Part of a small language model's weights.
Size: MLP 512 tanh GELU, 3.26M parameters.
Each number is 128 + 24 x the weight over its row's rms, rounded and kept within 0 to 255. Layers, rows and columns count from 0. The size above them is the row's rms in percent of the matrix's.

# layer 9 attention output, 128x128, rms 0.0511, rows 40-127, columns 32-63
size [ 87 112 100  90  97 122 109 106  94 105 114 104 102 108  92  91  89 100  98  91  78 109 101 108  97 106  93  97 104 110  93  97  85 102  94  85 105 117 103 112 104  95  82 108 100  90 114  94  87  99  93 110 102 107  89 110  94  99  98 100 112  88  89 108 115 111 102  95  86  93 104 100  89 106 109  89  95  87  96  97 108  94  91  93 104  93 102  93]
[[135  72  93 138 145 146 103 149 137 122 160 132 167  96 125 122 131 148 114  93 168 109 131 111 147 141 158 115 154 101 148 125]
 [127 116 102 119 143 108  83 130 128 131 127 162 105 139 124 139 160  81 115 128 129 136 118 159 131 164 109 212 136 154  95 149]
 [ 99 110 161 183 139 132 135 130 155 172 179 153 120 106 150 114 163 122 153 135 144 153 150 100 142 138 102  76 150 119  90 120]
 [117 145 153  84 116 126  97 131 164 132 112 159  97 123 140 137 137 101 117 149 144 167 179  54 100 124 130 107 125 157 106 138]
 [194  97 151 158 119 147 123 114 154 144 163  83  97 124 124  88 149 130 139 121  82  99 160 137 139 149 127 123 163 101 132 106]
 [127 116 117 165 106 119 159 138 107 148 215  99 151 132 109 107 131 142 134 122 132 156 142 132 110 145 104 164 163 164 140  90]
 [147 114 129 104  97 158  95  98 135 147  87 107 138  95 107 126  59 120 123 118 119 157 175 128 105 120 175 153 143  50 173 150]
 [121 145 157 126 144  73 120 138  97 189 148 105 167 146 146 112 106 164  83 105 125 142 137 154 148 136 112 140 164 156 147 144]
 [168 156 110  97 148 106 149 108 100 134 144 121 146 170 128 169  99 114 149 129 158 129 122 129 157  92  74 118 135 118 124 106]
 [161 133 130 121 130 135 121 190 171 123 109 130 142  83 119 134 134 142 114 119 187 153 113  83 100  95 104 117 120 177  97 159]
 [135 136  92 121 156  94 127 135 117  72  62 121 157 147 163 179 119 120 126 137 148 115 172 137  97 146 107 196 126 155 154  86]
 [137 103 146 114 119 135 116 136 138 144 123 109 152 115 114 104 127 109  67  74 126 131 192 161 149 145 115 105 148 126 131 132]
 [132 157  98 125 143 143 141 147 162 131  97 123 113  85 157 119  91 158  91 130 101 111  88 123 115  98 142 122 114 135 152 122]
 [151 182 108  96  95 187 166 109 120 144 169 132 125 180 115  75 159 158 116 137 128 126 112 111 146 159 131 112 122  86  81 100]
 [ 91 154 122  87 136 104 117 122 112 138 102 110 125 206 132 137 110 106  97 144 121 158 114  78  88  80 148  76 111 118  84 126]
 [174  96 114 106  92 104 169  92 119 172 177 113 112 108 157 156 149 135 134 111 102 117 187 153 158  77 114 124 176  82 128 132]
 [108 126 131 106  94 119 156 105 101 135 134 168 115 127 137 137 139 152 155 118 107 112 130 102 137 132 166 173 100 158 111 133]
 [142 139 151  85 114 125 162 116  76 160 124 124 101 120 136 100  92  95  95 160 163 143 150 147 116 124 137 122 100 113  81 107]
 [119 143 147 131 149 142 175 109 131 143 129 137 135 152 133 111 113 135 117 116 108 113 139 158 188 137 137 160 129 111 113 109]
 [110 152 146 123 185 125 114  97 161 131 105 154 153 170 162 130 159 183 100 132 125 139 124 170 162 109 119 114 145  79 135 104]
 [ 84 109  79 133 115 122 124 119 167 116 121 115 159 118 128 172 120 104 107 116 123 121  78 140 151 139 153 183 134 134 120 167]
 [123 190 141 143 154 123 132 135 129  91 107 147 185 153  86  74 140 164 119 138 160 118  86 128 108 162  81 135 131 101 102  97]
 [157 133 129 133 164 155  98 160 109 119 106 122 104 130 133 164 141  95 150 156 113 117 131 115 108 104 124 190 100 116 128 154]
 [146 138 132 109 118 102 137 116 118 172 144 154 116  96 139 110 122  95 176 177 123 126 102 150 128 116 141 118 147 112 107 113]
 [100 172 137 119 183 113 111 149 110 108  99  94 115 115 105 135 126 122 158 125  68  98 121 131 151 136 126  96 146 172 124 189]
 [147 132 151 113 157 145  86 146 118 158 156 128 121 108 104 132  96 158 157 167 147 114  89 153 164 120 148 152 112  96 125 102]
 [193 141 148 162 119 105 135 136 120 132 141 146 185 136 114 112 170 142  97  92 199 109 106 148 194 106  92 113 110 143 105 138]
 [ 97 121 100 160 121 146 140 165 123 105 108 155 120 123 140 186 171 151 143 111 142 135 114 133 122 152 103  80 109 141 130 119]
 [134 144 105 121 105 133 126 132 143  95 145  86 135  74 150 132 131 150 120 110 120 168 170 117  83 140 152 112 159 126 151 135]
 [150 125 128  97 134 173 110 125 137 131 138  81 117 104 153 125 115  83 137 148 126 136 203  82 167  90 133 153  98 145 142 124]
 [109 130 160 195 173  83  95 131  83 151 105 126 158 147 140 132 107 177 159 145 113 138  77 134 137 136 140 113 155 172 163 115]
 [109  55 132 176  96 134  90 123 160 130  86 155 132 170 115 115 109  65 155 115 143 108 148 108 115 141 125  67 119 169  99 130]
 [112 118 125 123 149 171 134 134 101 126 112 131 117 150  84 170  74 113  99 109 134 130 159 109 107 139 119 148 128 162 166 153]
 [107  95 128 181 105  84 114 178 164 170  87  75 163 120 135  97 111 137  94 113 138 120 172 114 144 150 101 114 191 163 133 116]
 [129 156 160 141 139  83 111 138 116 116 146  89 166 108 103 137 135 118 125 123 117 118 135 169 144 137 119  75 163 114 160 148]
 [112 172 137 114 127 113 175 156 119 159 129  66 148 160  92 128 110 136 112 179 126 124 110 116  90 133 122 121 128 138 154 168]
 [ 79 105 140 138 142 107 138 134 106 157 111 105 125 134 165 147 110 139 139 158  84 121 142 104 116 121 142  99 106  76  99 139]
 [143 128 115 164 124 129 169 114 146  87 112 155 121 142 106 137 128 141 117  99 160 129 151 180 107 157 149 150 102 131 120 130]
 [ 69  82 127 172 118 145  76 107 134 126 129 156 105 138 136 112  97 151 134 106 133 153  86 139 158 136 153 133 156  98 107 135]
 [146  87 164 152  70  98 114  72 126 115 101 107 115 183 135 133  97  81 160 142 170 113 190 129 111 148 155 153 139 144 126 157]
 [124 106 134 113 131 122 165  87 111 140 113 116 147 149 149  86 119 148 136 144  94 139 122  74 113 152 167 160 150 134 121 109]
 [116 117  92  97 153 117  97 115 136  89 129 103 131 174 144 119 129 113 114 168 140 143 128 131 118 168  87 147 119 100  76 119]
 [142 114 115 153 134 121 143  95 133  92 113 130 150 118 165 146 183 163 141 114 117  99 119 171 147 117 122 115 121  82 138 182]
 [127 156  98  85 161 138 151 137 132 120 150 102 136 170 104 151 106 152 101 136 147 166 100 113 133 149 143 139 138 125 123 104]
 [ 84 133 129 105 117 103 121 144 156  85 118 137  96  86 126 129 100 120 109 121 114 101 145 133 181 149 133 119 138  88 121 156]
 [112 146 133 119 118 134 125 127 117 148 112 113 118 130 120  74 168 167 114 177 115 133 118 144 128 107 132 136 121 127 114 127]
 [124  61 127 148 130 111 113  85 196 134  83 146 139 170 128  98 105 131 131 167 113 149  92 113 128 126 109 175  93 136 111  68]
 [ 99 162 123 105 115 104  92 129 131 110 154 108 114 124 163 158  99  87 123 136 125 109 151 166  82 144 146 140 121 120 119 153]
 [109 146 169  99  92 176 129 134 128 124 104 147 144 104  87 159 121 100 110 113  95 177 130 101  88  92 109 124 117 137 156 125]
 [129 110 124 173 121 115 124 129 138 138 141 103 111 128 122 128  84 116 142  77 104 143 102 113 141  98 121 136 183 143  80 108]
 [116  74 127 144 103 146 114 134 136 118 121 124 145 153 159  88 163 137 139 161 128 155 137 149  92 163 173 177 134 110 142 109]
 [114 111 175 140 101 129  94  92  91 170 107 108 112  77 164 117 109 121 152 148  98 104 120 174  61 162 162  82 137 136  74 108]
 [135 158 156  92 181 152 124 129  81  93 132 109 129  91  75 151 111 166 109 137  81 152 162 151 131 119 132 104 104  55 127 129]
 [151 112 192 119 139 126  89 134  80 113 127 115 172 108 151 140 121 155 123 136 163 127 112 132 109 120 109 132 156 125 166 125]
 [137 102 143 123 171 116 107 121 163 110 152 104 131  93 131 141 113 182  77 138  67 178 152 151 126 108 104 118 107  93 146 124]
 [113 177 109  91 142 124 116 116 151 135 149 145  79 158 132  94 143 120  60 136 105 115 111 157 132 166 143 121  94 153 153 156]
 [136 170 109 154 113 122 177  81 149  74 152 122 164  93 142 130 133 120 153  73 138 137 147 104 115 104 135 125  99 107 120 143]
 [151 156  77 166 158  78 166 125 152 132 183 132 158 141 146 136 167 116  89 118 129 133  53 113  81 131 114 147 115 104 102 119]
 [125 126 138 144 119  81 135 131 130  99  82 150 165 101 120 123 117 158 134 116 186 153 133 104 134 155 106  76 156 138 185 142]
 [101 132  70 116  97 118 139 132 124 130 128 119 117 149 123 150 117 126 139 118  93 124  87 162 129 163 136  95 150 137 131 120]
 [139 102 115 166 115 102 159 133 118 148 163 148 161 168 132 123 147 114 120  97 155 131 135 132 171 119 121 143 108 161  96 111]
 [ 71 132 180 167 135 148 175 112 133 119 161 124 100 132 141 112  78 147 152 112 143 118  75 146 118 154 150 107 130 112 117 120]
 [127 100 120 135 109 116 109 122 118 100 148 156 166 117 113 153 158 156 155  65  91 169  90 125 167 148 146  89 124 110 137 115]
 [191 114  64 157 154 146 117 125  71 135 179 140 129 123 109 210 147 118 120  91 133 127 120  94 133 118 122 123 116 150 144 153]
 [119 147 120 115 102 128  64 169 142 151 141 136 124 121 159 132 139  99 105 138 145 142  93 140 155 171 138 127 177 178 132 174]
 [122 162 118 123 142 109 114 149 150 154 147 127 116  79 109 114 126 141  80 134 147 122  88 129 117  91 128  71  98 148 139 164]
 [145 106 164 140 158  87 136 149  83 139 126  58 153  99 111 147 128 147 142 145 147  74 118 121 106 123 102  96 200  90 145 126]
 [116 181 125 103 165  93 100 112  74 135 118 124 132 132 128 106  68 164 170 157  84 137 114 121  87 128 130 146  97 108 114 129]
 [ 90  95 168 129  72 129 118 109 118 133  89 102 146 139 137 154 100  93 123 150 128 108 126 140 104  92 166  99 133 149 146 135]
 [153  89 144 115 130 136 117  96 118  95 164 127 126 106 121 165 133 140 142  79 123 122 136 181 141 162 143 145 187 107 131 148]
 [146 140 170 129 100  90 155  98 110 152 150 160 106 142 111 138 140 108 155 140 110 118 119 122 137 138 165 118 145 129 132 170]
 [111 100 166 144 145  80 171 110 134 123 131 152 106 142 145 124 145 168 112 136  94 102 118 129  96 125 149 114 124 156 100  85]
 [140 104 112 175 158  85 143 167 135  69 139  95 169 106 129 146 131 159 109 125 157 145 120 129 108 124 166  81 181 119 180 110]
 [128 140 102 175 112 104 149 130 151  77  97 134 142 102 109 145 107  99 156 109 110 101 155 150 139 129 150 142 111 122 163 180]
 [140 138  70 126 132 149 145 111 170  78  97 138  84 120 115  81 126 126 104 134 162 111 171 133 124 126 137  92 133 121 129 152]
 [109 122 106  88 176 129 103 167 137 145 119 127  93 146 115 136 140 125 131 157 103 112 132 147 106 133 139  77 172 157  95 144]
 [130 160 117 109 154 127 109  85 111 122 188 138 129 126  99 104  82 133 161 157 127 132 105 172 116 180 180 140 132 165 145 121]
 [124 137 106 125  94 151 148 108 144 149 122 112 122 162 135 138 119  79 155 157 106 167 130 111 121 132 139 133 155 108 123 132]
 [ 70 108 109 161 156 152 139  97 118 158 143 115 102 121 161 101 110 147 155 108 150 120  99 161 119 147  89 108 115 137 139 153]
 [ 94 170 142 125 110  74 117  91 144 107 184 134  95  51 127 117 121 103  96 110 110 139  87 121 134 100 167 116 102 166 156 115]
 [120 127 121 108  84 123 156  81 115  95  79 155 118 123 137 119 168 117  94 136 102 126 137 122 106 134 160 116  95 155 120 138]
 [118 123 100 135 128 122 177 121  92 158  99  59 138 136 144 150 119 157 154 134 114  96 154 142 116 136  84 121 137  77 153 134]
 [158 157 125 114 113  83  93 103 122 126  94 145 112 147 100 153 112 155 127 146 141 119 124 129  98 121 125 100  95 111 133 151]
 [ 57  98 127 148 120 132 140 141 130  83  99 125 140 140 134 192 101 105 160 126 124 107 103 105 100 100  88 139 130 123 146  76]
 [107 119 126  73 184 143  84  71 103 112 141 116  91 102  86  99  74 104 120 160  96 104 139 115 131 149 156 111 108  53 139 130]
 [151 131  90 143 129 140 199  93 103 137 182 147 114 177 162  95 116  84 111 156 166 121 115 141 163 137  98 135 142 141  91  97]
 [134 184 132 103 115 108 145 129 127 111 117 177 121 137 111 152 134 124 121 164  96 129 154 137 135 107 122 151 104  90  45  71]
 [123 138 124 110  71 174 136 129 131 114 108 129 138 112  88  88 107 134 121 116 111 121 140 116  86 163 133 111 111 151 112 108]]